python train.py --num_hidden_layers=16 --hidden_size=160 --num_attention_heads=2 --num_key_value_heads=2 --head_dim=64 --intermediate_size=448 --vocab_size=8192 --hidden_act="swiglu" --norm="rmsnorm" --norm_place="pre" --norm_eps=1e-05 --positions="rope" --rope_theta=10000.0 --rope_fraction=1.0 --qk_norm=false --attn_scale=0.125 --bias="none" --tie_word_embeddings=false --parallel_block=false --init="normal" --init_std_qkv=0.0463 --init_std_o=0.0 --init_std_up=0.0463 --init_std_down=0.0 --optimizer="adam_variant" --learning_rate=0.00202 --lr_mult_up=1.24 --beta1=0.9 --beta2=0.95 --lr_head=0.00805 --max_grad_norm=1.0 --warmup_steps=398 --schedule="wsd" --decay_fraction=0.819 --decay_shape="sqrt" --final_lr_fraction=0.1 --batch_tokens=32768 --max_seq_len=2048 --doc_mask=true --train_tokens=172300000 --max_steps=5259 --dataset="wikipedia_en"
Each number is 128 + 24 x the weight over its row's rms, rounded and kept within 0 to 255. Layers, rows and columns count from 0. The size above them is the row's rms in percent of the matrix's.

# layer 8 MLP down (transposed), 448x160, rms 0.0519, rows 395-409, columns 0-159
size [106  90  93  92 103  99  94 104 107  99  96  91 111 100 100]
[[158  62  88 125  80 153 116 164 116 161 101 116 111 123 160 115 138 102 124  92 120  92 130 127 152 150 132 105 119 111  96 108 132 153  90  88 190 128 131  87 148 140 138 150 131 122 176 147 138 131 137 128 133 131 138 110 136 148 116  94  81 114 115 141 157 102 117 122 100 137 122 111 131 133 109 144 184 113 148 102 128  72 131 110 137 134  86 145 180 125 122 141 134 101 130 100 126 142 120 103 136 117 113  88 140  94  95 145 135 138 122 144  85 116 125 120 156  77 123 118 143 148 143 131 112 130 132 137 187 144  57 147 146 119 143 143 148 120 137  94 146 125 165  83 109 111 143 135 141 136 159 109  98 143 140 108 109 163 127 148]
 [ 98  88 130 145 128 128 136 151 121 126 136 148 143 102 128  89 105  93 120 131 111 125 153 154 120 118 136 152 125 125 116 111 102 107 102  61 155 123 123  20 106 139 167 127 158 129 147 119 123 120 143 133 176 169 135 136 100 125 130  99 118  96 142 156 123 123 144 156 154  82 101 148 178 160 133 141 157 168 109 133  92 101 174 135 145 158 117 123 104  87 129 123 129 111 131 142  86 150 149 119 160 125  93 110 103 104 101 148 114 112 114 147 170 130 146 113 162 125 150 119 171 115 122 118 121 130 140 152  84 108 130 111 120 116  87 104 124 155 138 122  83 159  86 146 144 111 148 124 135 127 164 132 119 132 125 128  98 141 105 147]
 [167 144 131 142  97 103 119 111 149 120 166 115 111  97 117 163  95 103 108  84 122 182 185 127 122 123 108 160 168 161 125 116 137 132 116 115 121 128 120 112 124 148 113 101 146 111 107 133 171 119 113 139 143 149 141 172 163 115 106 127 134 131 131 129 152 100 121 141 148 131 102 132 195 145 103 111 119 152 133 168 128  63 131  91 158 100 139 137 107 135 132 120  96 133 130 103 133 140 108 125 119 122  94 125 113 140 146 136 104 129 112 127 104 171  87 146 146 138  98 148 112 161 128 130 126 161 159 187 153 160  95 125 138 127 133 135 128 166 111 153 192 156 121 116 148 104 140 118 155  92  87 122 112 168 110 134  80  96 133  96]
 [142 164 108 117 116 165 134  97 166 145 188  83 119 117 113  97 148 141 124 203 112 159 132  84 104 143  94 132 135 138 141 110 119 165 126 164 149  99 139 135 148 124 100 111 135 122 129 132 145 147 111 127 151 149 104 126  98 113 100  95 115 137 150 162 144 154 131 128 116 162  77 120 123 117  94 152 106 114 114 122 113  93 145 108 190 118 126  98 167  95 133 120 119 142 130 118 140 131 176 140 111 134 155 134 114 155  94 111 128 146 119 105 138 125 135  85  88 106 150 135 142 151 159 128 106 167 143 161 125 136  95 130 173 122 148  94 126 149 102 102 129 124 182 116 106 123 137 147 129 106 152 114 113 174 131 124 158 187 103 136]
 [127 110 157 129 107 126 166 115 170 163 136 113  71 165 142 154 154 108 116 125 145 132 101 132 105 121 149 165  96 168 125 153 140 122 116 172 142  96  97 135  94 146 167 124 154 134 142 107 130 135 122 140 101 137 107 116 117 146 129 129 156 144  96 146 139 142 116 123 114 160 161 127 121 125 177 107 113 118 139 152 155 114 152 132 133 123 161 112 148 174 109 154 134 152 142  95 168  99 112 129 110 160 152 143 135 134 128  98 132 109 183 108  87  99  95 157 182 165 146 140 104 130 113 130 154 141 167  78 129 120 115 110 160 144 135 120  80  73 142 121 155 166 159 144  99 120 165 137 155 172 105 127 143  97 121 149 117  97 128 140]
 [137 135 115 116 112 125  92 131 115 158 123 118 132 120 137 125 152 152 122  94 115 157 137 107 133 121 140 134 118 157 141 125 142 174 126 136 118 105  89 110 158  77 145 188 150 149 127 132 131 161 124 136 132 169 149 112 137  77 213 118 174 167 133 126 116  97 114 120 148 170 117 104 155 113 120 149 104 131  96 113 114 124 132 106 128 106 131  82  98 124 141 122 185 161 123  93 154 178 123  45 139 112 130 148 154 129 136 151 114 145 158 120 120 151 172 103 146 122 149 129 156  92 124 111 129 104 137 112 123 134 135 136 138 106 138 153  92 160 122 126 138 131 115 151 188 103 114 115 149 148 115 109  94 130 144 102 124  94 104 149]
 [117  81 121 112 131 143 161 184 201 133 142 129 103 137  76 143 151 117  95 135 115 166 129 105 101 147 127 137 137  91 163 126 137 151 112 153 124 103 162 115 120 112 115 157 131 129 108 113 134 136 100 138 148 130 149 124 122 135 116 103 115 139 128 180 116 160 155 156 143 137 110 144 129 100 154 151 119 160  99 154  99 124 127 158 134  69 165 110 176  92 130 158 122 111 132  94 134 150  89 123 149 155 134 125  85 158  98 117 176 150 138 114 103 144 119 108 143 124 144 113 157 101 151  98 185 142 156 135 144 140 132 143 149 125  88  94 100 101 169 181 112 118 144 136 118 173 142 128 132 113 116 131 141 126 164  95 127 136 126 103]
 [121 141 121 146 139  72 143 194 131  95 126 106  79 119 116 117 103 150 163 131 128 133 142  93 107 111 107  97 112 142 135 107 123 147 102 170 141 129 106 182 129 120 114 164 124 125 121 119 141 149  68 136 160 174 127 102  85 137 104 103 102 118 155 124 136 107 144 159 142 125  82 138 135 137 139 133 117  74 112 126 147 114  86 147 107 105 132  94 119 112 123 118 126 147  84 106 179 151 131 178 123 122 150 116 126 112  94 122 101 188 163 106 123 154 134 126 126 145 153 143 142 143 132 126 127 186  89 114 124 167 120 123 134 116 119  97 125  92 136 106 114 112 150 136 142 131 138 147 121 163 151 124 145 136  84 109 129 107  85  85]
 [134 120 143 192 136 137 148 119 138 142 105 109 115 125 161 115 102 148 189 129 145 112 131 154 118  78 124 139 104 167 123 103 129 114 140 128  97 137 112 119 106 170 107 110 129 150 139 124 136 169 153 154 176 129 129 139 122 142 123 167 152 159 135 120 154 120 145 134 135 139  89 136 154 108 184 143 131 132 150 117 185 121 102 122 107 146 127 104 145 173  93 157  89 130 114 135 157  90 145 147 105 162 136 105 129  82 121 118 102 121 123 120 118 124 134 113 115 130 111 121  94 148 161 113 157  72 167 116 109 129 105 128 155 147 142 117 136  85 140 108 157 110 170 148 152 170 143  95 144 123 112 129  82 157 180 115  86 113 108 162]
 [ 94 157 136 195 189  99 138 116 176 103 106 127 116 121 123 148 135  69 130 142 177 106 102 151 115 111 127 147 177 154 160 120  86  85 131 113 142 174 134 157 119 149 156 136  76 126 145  89 114 134 109 115 130 161 123 159 128 128  84 114 154 105 142 135  81 129 117 177 118 127 135 172 146  88 124  90 130  97 118 135 143 111 164 151 121 140 131  98 151 122 127 128 124 111 147 128 118 103 136 105 110 116 158 159 118 115 107 161 129 111 125 131 142 141 116 136 158 115 143 160 103 121  97 157 119 151  95 126 148 128 122 124 117 129 171 133  68 153 161  78 101 139 114 148 105 142 104 140 113 145 119 107 119 124 116 120 103 148 124 130]
 [126 128 105 124 120 152 119 110 164 133  95 170 113  83  97 116 150 138 145  97 125 137  82 115  96 154  96 152  97 114  93 118 133 114 131 114 160 135 164 255 112 134 121 125 107 150 160 117 163 155 166  89 157 132 114 134 141 161 141 112 149 147 152  93 178 140 122 126 115 117 141 137 176 126 165 105 100 103 177 133  86 147 136 141 147 130 106 141 108 128 147 136 157 143 144 122  99 134  92 105 176 156 118 133 108 101 122 125 125 100 132 140  92 122 120 138 159 123 131 134 125 114 145 153  89 144 117 123  93 100 135 108 121 142 141  99 131 153 138 107 124 157 125 129 135 140 119 147 127 160 116 135 158 129 133 114 122  95 122 122]
 [121 154 175 171  99 166 123  98 125  79  74 153 152 108  95 175 129  92 170 144 112 144 115 151 130 151 148 142 154 104 157 148 157 116 143 143 103 129 130  76 111 167 134  87 137 116 124 106 169 102 129 128 156 142 194 101 115  91 120 165 102 113 131 143 116 174 138 153 108 109 124 107 159 138 107 138 124 124 107 127 129 113 115 132  94 109 109 137 111 120 108 106 108 105 158 123 175 130 125 146 146 144  77 103 134 127 168 114 117 133 120 167 166 124 113 131 175 105 149 134 115 105  97 136 130 124 108 157 127 109 116 119 124 123  76 175 162 105 122 165 156 103 110 122 139 143 122 125 146 134 101 108 139 116 149 100 145 155 127 125]
 [142  89  82 131 122 210 109 114 137 126 140 176 125  98 102 105  90 149 135 134 118 138 109 130 147 172 165 122 116 132  90  75 111 147 107 136 136 129 109 137 128  58 174 141 146 126 108 112 143 134 132 127 115  88 107 112 126 113 134 123 123 128 185  83 123 123 130 105 144 138 119 152 120 118 119 130  85  98 159 124 183 128 146 143 102 132 128 114 149 120 179 103 118 114 124 130 117 153 163  68 140 136 116 139 106 137 185 111  89 116 153 114 133 113 135 137 140 127 123 111 110 133 107 119 148 146 146  88 157 110 105  88 127 107 127 106 116 154 126  84 146 112 139 114 104  96 122 121  72 120 161 138 118 132 144 152 143 163 120 136]
 [142 125 122 119 186 103 130 141 102 135 119 147 184 115  81 121 129 112 134 130 136 122  83 138 101 156 129 139 110 147 119 127 188 118 150  98 110 152 122  98 154 120 151 120 136 112  98 118 118 112 116  83 102 119 152 162 113 122 135 115 137 165  93 162 124  95 157  96 120 131 152 118 123 139 158 122 126 127 177 142 133 123 126 132 125 112 131  95 159  92 126 131 123 158 162 119 114 150 123 124 174 106 148 128 141 125 120 145 105 108 119 126 162 148 145 155 179 118  98 132 111  76 173 147 114 104  99 116  87  84 143  89 143 154 156 149 148  93 105 129 124  76  99 194 149 162 113 103 142 110 120 134 136 155 162 162 160 127 121 108]
 [142  97 115  95  90 135 142 126 101 125 153 129 176 122 112 142 120 105  91 156 155 134 131 169  89 159 139 139 148 169 169 146 122 136  92 116 119 169 150 176 118 135 106 106 143 148 155 145 140 131 130 109  82 108 114 109  96 128 139  82 101 114  90 131 145 120 126 149  86  97 188 148 124 114 115 145 134 130 116 120 107 125 140 145 120 172 123 131 150 160 183 130 149 155 161  97 135  87 159 102 113 166  91  86  63 121 143 107 137 154 135  90 129 130 146 152 157  94  95 119 129 139  92 117 114 129 142  95 117 158 163 117 111 116 163 142 130  82 119 133 101 143 135 109 135 144 132 155 138 128 132 116  95 105 143 110 150 123 152 130]]
# layer 8 MLP gate, 448x160, rms 0.0732, rows 396-409, columns 0-159
size [ 92  92  94 103  99 102 103 110 101 113  91 112 102 101]
[[137 140 154 146 148 140 100 123 143 150 118  73 121 130 100 178 148 113 138 104 117 152 119 105 145 128 125 137  93  98 156 160 154 113 133 125 154 110 163  99 134 133 177 136  86 152 129 125 138 142 108 105 153 115 116 142 112 123 143 136 133 110 104 128 102 154 125 130 137 151 123 110  71 102 153 125  99  84 155 145 134 147  85  97 156 148 124 128  93 142 108 106 131 159 124 180 117 143 124 108  94 158 111 194 134 134 163  95  90 152 154 123 127 133 112 127  84 139 115 129 114 117 125 106 138 170 152 114 205 182 121 137 125 143 131 157  89 162 111 131 153  69 142 103 126 135 127  99 131 142 131  98  96 136 117 114 155 105 128 108]
 [118 126 125 145 107 139 133 114  99 130 127 139  62 143 112  97 105  92 133 112 108 146 162  91 140  91 101 141 160 164 130 140 136 124 131  72 132 135 125 126 115 149 128 103 129 151  94 123 122 108 135 120 119 141 102 143 174 125 138 122 134 108 107 142 134 119 119 148 102 123 140 157 173 120  69  85 133 138 103 127 136 121 121 131 176 126 168  94  93 133 103 138 108 132  89 118 135 117 107 124 115  78 114 121 172 128 145 123 118  89 129 109 135 195 107 149 108 150 101 146 124 151 120 135 134 142 114 182 148 158 119 144 136 143 145 137 149  94  74 117 144 134 134 125 158  59 118 132 154 119  94 142 124 177  78 160 128  98  87 136]
 [ 85  90 138 145 144 129 154 115 142 164 121  38 134 108 111 121  90 126 110 131  94 167 101 147 146 124 109 140 109 155  88  97 117 123 147 165 146 130 137 129 151 135 124  81 126 114 142 114 146 148 110 145 113 122  89 169 129 128 119 157 117 150 111 127 160 152 103 139 100 163  91 120 121 117 162 151 133 118 127 124 114 127 153 132 120 171 112 129 108  92 114 143 148  91 133  96 174 129 118 173 144 157 103  98  90 127 155 121  84 162 147 143 115 137 129 109 160 137 132 101 135  96 143 112 105  94 131 102 109 191 162 125 174 129 130 129 131 163  98 161 115 118 125 133 114 131 117 124 151 131 144 179 123 132 108 144 136 104  72 139]
 [122 150 134 195 155 155 151 120  86 143 127 141  99 174 138  99  79 151 133  82 118 137 101 108 170 165  98 116 132 133 128 100 196 146  84 136  99 139 129 105 136 103 135 125 161 113  78 142  87 121 101 108 120 132 118  52 141 124 101 156 105 131 102 163 114 112 112 104 124 122  99 142 106 153 122 124 166 100 149 102 160 143  89 102 119  84 108 163 129 159 128 138 145 106 126 137 105  87 152 116 100 128 108 119 137 140 120 159 132 128 114 125 155 116 151 149 104 122 132 158  92 123 139 142 163  96 109 128 111 125 116 104 120 155 114 148 135 172 116  92 107 117 110 141 151 128 124 134 118 110 128 122 172 118  92 140 127 141 131 148]
 [117 130 125 136 157 170 129 111  94 118 114 125 144 140 122 126  99 120 165  94 159 128 119 122 113 153 149 152 117 129 181 146 116 133 177 109 159 110 117  78 101 113 124 176 153 154 109  99 145 138 112 156 143 135 129 155 161 131 168 150  90 115 122 133 113 149 162 159 128 127  90 121 118 132 111  86 129 113 107 114 103 115 143 104 143 144  98 135  75 123 102 147 116 125 160 137 137 167 140  81 121 102 176 192 127 129 113 136 122  98 149 150 117 193 159 152 153  81 151  99 125 157 119 135 132 141 133 122 117 154 142 108 143  95 126 122 141 128  97 121  98 121 132 113 110 174 168 100 129  92  97 124 142 170  93 130 130  84 126 117]
 [133 101 137 153 121 112 105 116 119 128 142 165 142  86 173  94 164 154 179 120 125 162 108  86 151 138 104 140 126 129 163 142 118 110 132 137 118 143 137 122 137 138 101 129 153 134 147 133 139 155 148 173 151 101 129 122 119 145 118 148 175 108 123 112 108 122 142 164 116 128  79  99 160 112 113 120 168 103 152 147 108 139 164 123 135 133 107 135 107 178 156 115 137  93 138 159 114 175 135 108 100  83 100 111 182 124 152 142 118 170  81 135 124 168 197 165  84 134 134 127  85 114  95 123 171 121 112 131 138 136 129 117 113 148 132 101 153  96 125 119 109 149 163 128 154 114  96 103 134 148 140 146 121 155  88 109 125 134  97 123]
 [135 100 131 111 100 127 166 130  94 107 135 140 107 171 122 172 125 112 155 131 114 155 105 135 104 122 111 119 146 124 148 125 127 119 164 119 158 176 140 139 110 115 140 129 106 128 150 172  87 137 150 141 140 136 109 100 145  86 131 125 105 145 149 125  78  89 134 152 118 157 177 144 140 132 139 173 113 118  86 174 150 124 132  82 128 120 119 135 173 108 174 103 107 115  93 181 125 164 173 108 115 159 133 114 113 153 168 130  99 128 166  98 104 144 134 113 108 120 136 128 134 150 135 156 166 175 102 108 125 127 146  98 172 169 123 143 103 178 136 134 139 157 155 152 130 139 148 145 115 122 161 109 161 123 115 137 145 159 161 132]
 [147 124 135 120 128 107 116 168 140 128 136 111 150 124 150 128 173 155 142 164 152 119  81 122 115 125 131 124 145 146 154 125 125  63 102  93 111 142 118 106 135 164 119 143  85 147 114 107 167 141 140 100 118 146 115 143 140  97 143 111 140 156 136 171 138 154 137 153 122 108 149 101 109 135 134 148 152 129 137 130 145 141  71 121 117 109 119 135 153 124 164 140  57 108 131  88  96 149 107 157 112 136  79 128 121 151 118 144 108 147 134 149 162 133 180 108 137 165 102 118 146 127 145 103  98  75 167 108 122  75 104 181 154 148 156 151 131 113 134 147 140 153  98 136 100 146 116 102 134 141 176 117 160 103 115 152 119 174 110 113]
 [ 88 109 134 125 143 127 113 131 128 126 133 142 123  98  98 151 179 100 139 126 143 101  79 116 127 130 141 101 127 144 112 128 115 139 119  72 145 129 139 107 162 102 154 131 136 139  87  65 113 165 144 130 137 157  98 154 137 137 130 160 131  73 140 126 100 117 147 104 142 153 125 134 130 141 145 104 106 180 118 166 145 128 131 172 156 131 130 107 146  98 142 144  99  97 163 133 116 138 150 130 147 136 160 136  92 136 114 161 103 147 139 140 124 144 191 125 142 147 105 125 117 174 128 149 139 167 153 130 145 160  91 145 204 110 174 151 107 130 148 128 159 136 154 131 104 143 136 114 157 109 130 112 190 135 182 121 131 134 126 108]
 [130 146 170 126 147 125 131 167 130 121 137  85 133 127 193 151 154 128 137 126 129 132  97 108 131 130  99 121 188 166 129 148 153  85 127 133 111 153 115 130 132 101 165 119 132 102 143 142 172 126  97 109  89 156 125 118  89  81 136 136 121 151 148 156 122  93 130 150 166 113 130 102 118 124 160 160 148  99 154 104 184 123 143 125 130 175 140 140 124  70 116 153  74 129 114 171 118 123 128 132 125 110 128  90 155 120 100 156  91 178  87 157 101 143 129  99 112 177 124 138 142 159 108 122 158 147 139 124 151 126 129 106  98 136 137 125 141 135  86 139 116  94 113 118 143 112 142  93 156 101 155 140 133 106 123 114  88 123 116 144]
 [111  96 156 156 137 149 126 126 124  91 145 123 123 132  86 146 128  78 155 128 114 153 133 130 130  93 159 131 161 186 159 135 151 124 160 150 119 147 122 126 160 137 152 126 167 150 156  71 161  96 157 141 127 135 166 159 122  99 113 123  98 169 151 111 125 149 117 140 129 146 102  82 145 147 165 137 130 125  55 129 125 139 115 114 106 183 126 126 130 105 148 157  86 155 161 110 138 152 146 104 123 155 172 103 138 142 177 125 114 112  80 126 133 103 119 121 197  88 123 154 124 107 164 128 111 122 104 182 131 137 133 112 138 135 118 118 137 114 137 135 142 130 109 128 144 161 124 115 112  96 101 111 145 127 139 116 142 155 142 156]
 [103 130 135 142 126  92 151 154 109 141 127 158  95 163 167 130 103 136 132 126 134 145 157 143 130 108  68 125 138 122 155 160 119 115 141 138 125 128 129 138 161 137  65 141 128 133 117 163 109 106  79 119  94 141 150 141 138 145 113 127 117 132  70 107 171 131 110 151 113 152 138 104 123 105 167 104 136 145  92 126 101 122 147 160 146 133 141 138  82 129 114 133 169 108 119 172 178 112 112 177 105  97 115 118 112 156 110 127 134 147 107 122 103 100 124  40 138 116 114 135 142 124 162 156  79 143 120 127 104 116 149 161 110 100 126  98 107 125  81 152 101 132 113 142 136 124 133  77 146 144 126 126 104 144 105  92 119  93 155 137]
 [109 147 127 161 158 107 136 121 106 105 105 142 140 113  94 124 134  97 135 139 145 123 103 133 120 142 124 110 111 144 131 164 154 161 150  99 111 128 120 117 111 125 132 125 114 140 124 122 133 193  76 123 166 119 142 159  96  80 109 147 109 127 126  89 110 123 184  93 116 113 142 129 104 120 121 101 156 156 141 166 131 154 136 123 150 114 164  96 171 138 153 144  74 148 151 118 118 144 139 110 176  82 179 194 142 101 145 145 115 123 115 131 167 139  97 147 173  88 128 132 122 144 166 147 112 141 133 133 126 118 112 111 124 138 160 161 119 129  92 166 117 154 123 167  98 188 114  97 156 125 110 123 141 111 142 128 154 129 121  92]
 [ 92 154  98 135 190 125 120 110 176 121 108 137  92 143 123 104 124 154 169  53  94 118 137  65 131 121 150  97  91 130 129  95 164 168 117 151 144  94 117 156 123 121 144 128 140  87 114 119 152 109  69 130 139 138 173 161 141  93 135 121 131 114 127 138 113 147 131 104 131 146 107 133 105 149 125 139 143 145 161 155 136 121 111 117 145 137  95 105 145  78  93  85 140 135  96 112 143 123  78 169 143 100 177 131 155 112 109 111 135 108 126 133 120  93  94 108 107 121 164 119 171  82 159 124 119 153 123 165 138 110 129 145 161 132 106 118  91 133 125 106 129  97 129 145 107 133 121 118 117 150 142 148 120 123 116 135 135 110 135 123]]
# layer 8 MLP up, 448x160, rms 0.0691, rows 396-409, columns 0-159
size [ 99  95  92  99 100 101 104 109  99 105  89 108 100 108]
[[ 97 131 120 108  88  90 126 142 110  97 120 155 109 145 146  92 124 176 107 153 130 124 150 132 111 142 140 114 148 143 122  81 135 136 137 137  88 124  88 199 113  91  97 133 140  90 144 172 139 126 175 170  73 148 127 117 150 105 108 126 116 154 144 170 123 111 108 155 129 125 135 155 166 144  97 112 146 159 122 119 129 140 140 152 108 108  84 117 151 109 116 114 126 113 110 101 111 115 128 160 164 126  90  46 112 118 138 158 165 118 142 104 113 132 121 119 162 140 143 133 114 103 130 143  94  62 110 119  95  93 150 152 145 120 120 104 182 129 126 141  99 141 139 129 132 110 132 140 116 117 154 122 161 114 116 131 112 129  99 135]
 [147  90 191  64 126 168 149 109 124 100 157 117 150 162 129 169 116 121 141 121 123 123 155 103 103 102 130 142 108 154 110  92 184 140 128 152 152 116 135 140 129 117 166 116 128 108 134 123 145 128 120 132 155 105 124 114 101 103 129 113 129 150 150 127 132 146 137 166 132 146  87 112 100 134 186 113 104 142 128 152 133 146 125 142 102 120 112 136 170 117 187 148 101 157 104 139 104 144 190 146 124 160 165 130 122 114 110  92 128 152 185 161 155 151 141  98 159 139 132 135 116 134 154 134 153 109 157 157 122 134 122 115 135 137 105 136 156 116 200  87 143 172 127 111 116 148 117  80 116 125 150 117 117 106 100 139 136 116 121 115]
 [115 133 132 119 133  85 136 101  75  69  98 144 143 107 101 158 120 110 161  98 161 146 106 110 102 133 131 140 123  99 167 133 137 128 149 143 101 157 138 104 132 126 112 109 152 131 116 116 121 102 141 104 155 157 151 124  94 151 119  95 167 136 123 100 114 146 160 121 170  93 145 122 131 156 149  93 103 141 133 124 106 140 100 129  63 121 135 111 129 173 108 120 117 138 131 127 111 167 127  75 125 129  98 143 150 118 125 120 175 155 116 107 129 108 148 144 129 127 120 128  94  87 146 115  97 167  94 131 138 119 137 113 105 113 138 150 155  72 138  96 126 114  81 166 141 179  75 112 142 151 107 123 121 107 126 144 122  89 176 101]
 [ 95 108  99 140 137 116 121  94 105 135 136 138  89 143 151 148 143 127 104  85 118 107 160 115 105 113 146 141 133 169 152 128 156 137  75 182 194 150  81 132 138  99 134 144 145 104 129 128 164 113 131 120 129 190 154 136 147 143 124 143 115 139  97 158 130 121 122 127 132 144 161 127 110 149 138 114 128 115 108 112 132 115 132 119 106 123 103 139 138 126  58 100 131 127 145  84 156  93 131 132 105 171  96  94 137 133 136  90 169 133 115 147 124 123 118 134 121 139 171 194 104 106 137 107 150 141 115 119 126  99 127 126 147 132  76 135 111  94 132 132 139 175 185 171 146 125 127 143 103 138 133 139 143 114 159  90  88 107 133 148]
 [156 150 132 130 131 101 149 118 104 123 127 108 138 172 145 154 162 161 116 122 124 120 142 178 148 117 158 113 119 154 113 167 137 116 126 205 103 154 104 150 153 128 115 122 152 178 162 141 124  99 104 144  99 127 123 111  77 104 127 112 133 158 107 114 139 112 120 136 143  98 132  99 133 188 134 192  91  87 132 131 122 101 152 127 125 117 115 133 141 157 123 146 148 128 129  77 116 135 158  83 150 176 113 102 124 122 112  99 134 147 122  99 110 127 125 126 130 125 149 161 144 117 146 144 112 138 135 136 122 112 164 133 109 155 125 134 110 162 116 109 138 164 124 116 154  96 122 209 106 122 152 115 149  98 149 135 117 142  67 161]
 [107  89 148 135 126 146 118 143 151 142 161 138 133  69 150 114 168 122 121 100 110 143 129  94 130 143 105 111 139  91 188 137 109 122 145 140 131 136 103 148 140 153 103 145 149 124 178 117 134 106 133 168 115 115 152 105 121 156 110 147 135 110  92  99 118 138 136 152 122 150 122 146 127  93 120 153 121 116  91 138  97 131 184 162  93 110 125 110 111 134 126 105 149 103 128  95 170 163 113 129 102  95 121 111 176 121  89 131 196 167 113 144 131 110 162 148 110  99 134 134 119 102  79 113 172  93 105 148 172 151 159 126  95 104 115 103 135  69 151 126  96 149 157 141 138 113 115 105 159 127 131 150 109 138 127 112 138 128 102 138]
 [135 108 118 151 150 147 145 175 147 131 152 131 101 155 114 130 130 105 159 115 159 103 105 128 139 143 113 131 130 149 130 138  94 139 123 112  49 140 162 142 150  99 138 111 147  96 162 161  94 162 133  95 150 132 134 113 135 138 107 116 101 181 173 154  85 111 121 118 132 107 137 148 108 162 185 145  90  89  94 158 148 115 103  91 126 138  89 136 150 104 157 122 115 133 125 188 131 173 137 129 101 157 168 137 120 115 167 165 126 110 158 111 127 126  85 174 131 111 142 105 154 135 138 144 152 127 121  92 141 137 149 112 169 164 102 125 111 152 139 168 142 112 129 156 128 141 147 127 119  97 164 137 142 130 117 116 150 102 133 124]
 [116 136 134 154 140 138  99 137 102 116 133 121 100 152 157 124 115 122 161 112 155 133 138 104 109 116 138 143 124 117 117 134 126 139 117 159 128 124 105 132 122  89 102 118 178 120 140 131 127 112 106 152 165 126 136 135  88 156 116 163 123 114 151 109 140  95 123 104 170 165 116 124 149 120 138 102  89 133 121 116 150 129 127 174 118 166 167 127  84 178  63 151 117 107 113 151 161 118 130 121 105 111 149  89 137  88 112 108 122 122  99 147 102 152 119 151 107 145 136 160 106 147  82 132 179 119 122 123 103 136 119  98 129 127 106 102 157 103 165  91 155  99 144 152 195 177 138 122 141 136 137 146  91 183 141  89  96  99 120 169]
 [131 163 127 145 152 163 118 166 169 124 103 120 148 125 119 147  96  92 124 169 181 125 169 123 155  92  91 152 136 137 116 125  97 100 146 113 159 148 138 146 142 150  94 129  83 106 136 151  81 147 139 111 129  98 118 122  98 161 116 104 143 157 145 139 128 146 144 170 114 152 113 116 114  99  99 115 143  83 116 131 116 101 133 112 103 103 192 134 134 133 150 156 141 131 132 113 134  99 104 109 109 111 127  94 132 100 160 146 127  93 128 115 136 131 114 181 210  95 111 127  98 122 113 160 142 140 125  85 126 106 145 158  93 115 125  84 115 104 109 101 121 140 115 136  97  89 129 105  86 110 151  95 115 138 116 139 129 103 143 137]
 [127 155 155 118 129 151 102 136 136 129 141 113 144  93 129 131 122  70 130 134 128 117  90 118 117 139  77 134  99 176 118 143 126 101 120 140 135 118 115 165  86 126 150 124 140 104 148 112 152 168 130  33 120 192 148 114 101 107 140 135 123 130 184 105 132 115 128 122 123 142 143 119 126 119 141 146 123  92 144 109 118  90 121 127 115 169 119 154 116 124 127 145  60 146 174 160 130 128 111  78 176 104 169 147 176 140 115 130 109 148 108 159 102 120 122 110 119 150 135 141 106 124  97 117 127 140 117 162 132 137 121  96 128 158 131 127 103 138 129 102  94  77 135 148  89 122 155 118 128 167 128 148 152 108 105 102 101 142 122 138]
 [143 118 127 110 152 156 156 120 131 137 137 126 144 135 125 163  82 117 161 132  88  84 117 141 123 130 122 178 141 119 130 134 173 160 123  92 134  96 127 113 138 148 149  76 119  57 130 138 161 105 125 125 139 137  75 138 165 139 122 138 145 107 134  96 133 115 149 111 101  87 166 130 151 105 126 105 144 121 156 109 159 152  99 131 120  97 146 133 158  62 144 106  90 113  82 118 131 108 149 142 107  99 123 117 132 140 144 101  97 148 122 106 168 137  88 156 144 117 151 138 139 134 141 129 166 114 172 130 157 106  96 142 121 137 137 155 123  99 178 115 178 146 175 130 130 142 146 149 155 130 116 121 169 141 115 148 100  82 123 133]
 [115 155 121 109 189 112 145 158 137 130  90 151 139 135 122 163 151 107 117  84 133 112 140 140  97 103 108 109 105 116 155 164 144 160 106 108 169 114 133 151 144 167 128 109 107 128 153  99 118 123  82 123 195 145 182 131 144 125 162 117 127  93 116 141 145 126 180 160 150 136 114 148 114 169  96 133  95 161  86 121  97 145  94  98 144 146 133 117 137 136 126 154 105 164 142 129 125 103  71 139 118 144 128  91 141  99 118 154 188 116 107 141 154 109  91 154 151 125 145 152 127  90 159 106 107 100  94 143 126 131 113 163 126 111 139 100 117 139 122 158 115 112 105 147 116 142 158 167 115 114 141 143 134 120 151 121 123 105  94 122]
 [129 102 129 120  82 167 134 126 116 144 112  72 123 132 129 114 127 131 104 169 123 154 129 139 126  80 165 135 133  75 152 135 120 124 127 127 128 126 109 127 112  47 115 130 122 151 127 191 157  92 132 170  96 117 102 129 135 101 108 162 162  98 154 141 131 106 102 131  93 126 124 101 122 144 163 135 133 141 173 104 135 117  83 121  92  82 141 141 148 143 115 141 109 135 112 149 110 133 159 109 148 147 114 116 145 165 116 137 152 161 140 136 139 118 139 127  88 127 152 142 110 112  98 122 125 108 150 160 131  87 138  80  92 177 147 120 133 148 122 121 172 135 109 132 148 142 121 120 138 131 184  93 132 132 172 115 123 175  89 132]
 [100 167 141 153 165 127 102 138 100 146 118 142 108 128 132 105 141 141 161 123 103 141 126  69 148 118 105 126  77  90 105 113 130 127 142 123 136  84 132 126 154 140 164 153  96 136 119  95 123 128 131 162 156 145 149 146 163 138 133 174 144 143 187 102 137 126 152  77 145 131  65 112 142 114 133 112 120 124 128 118 144 161 103  83 128  88 139 120 108 121  95 119 114 144  99 163 159 145  97 112 112  96 147 136 175 120 124 156 132  76 130 162 107  84 137  88  88 154 144 162 132 133 173 112 125 110  85 148 135  69  92 119 121 125 108 115 136 159 138 152 144 125 110 120 140 136 140  97 110 117 116 115 129 154 113 126 125 137  90 136]]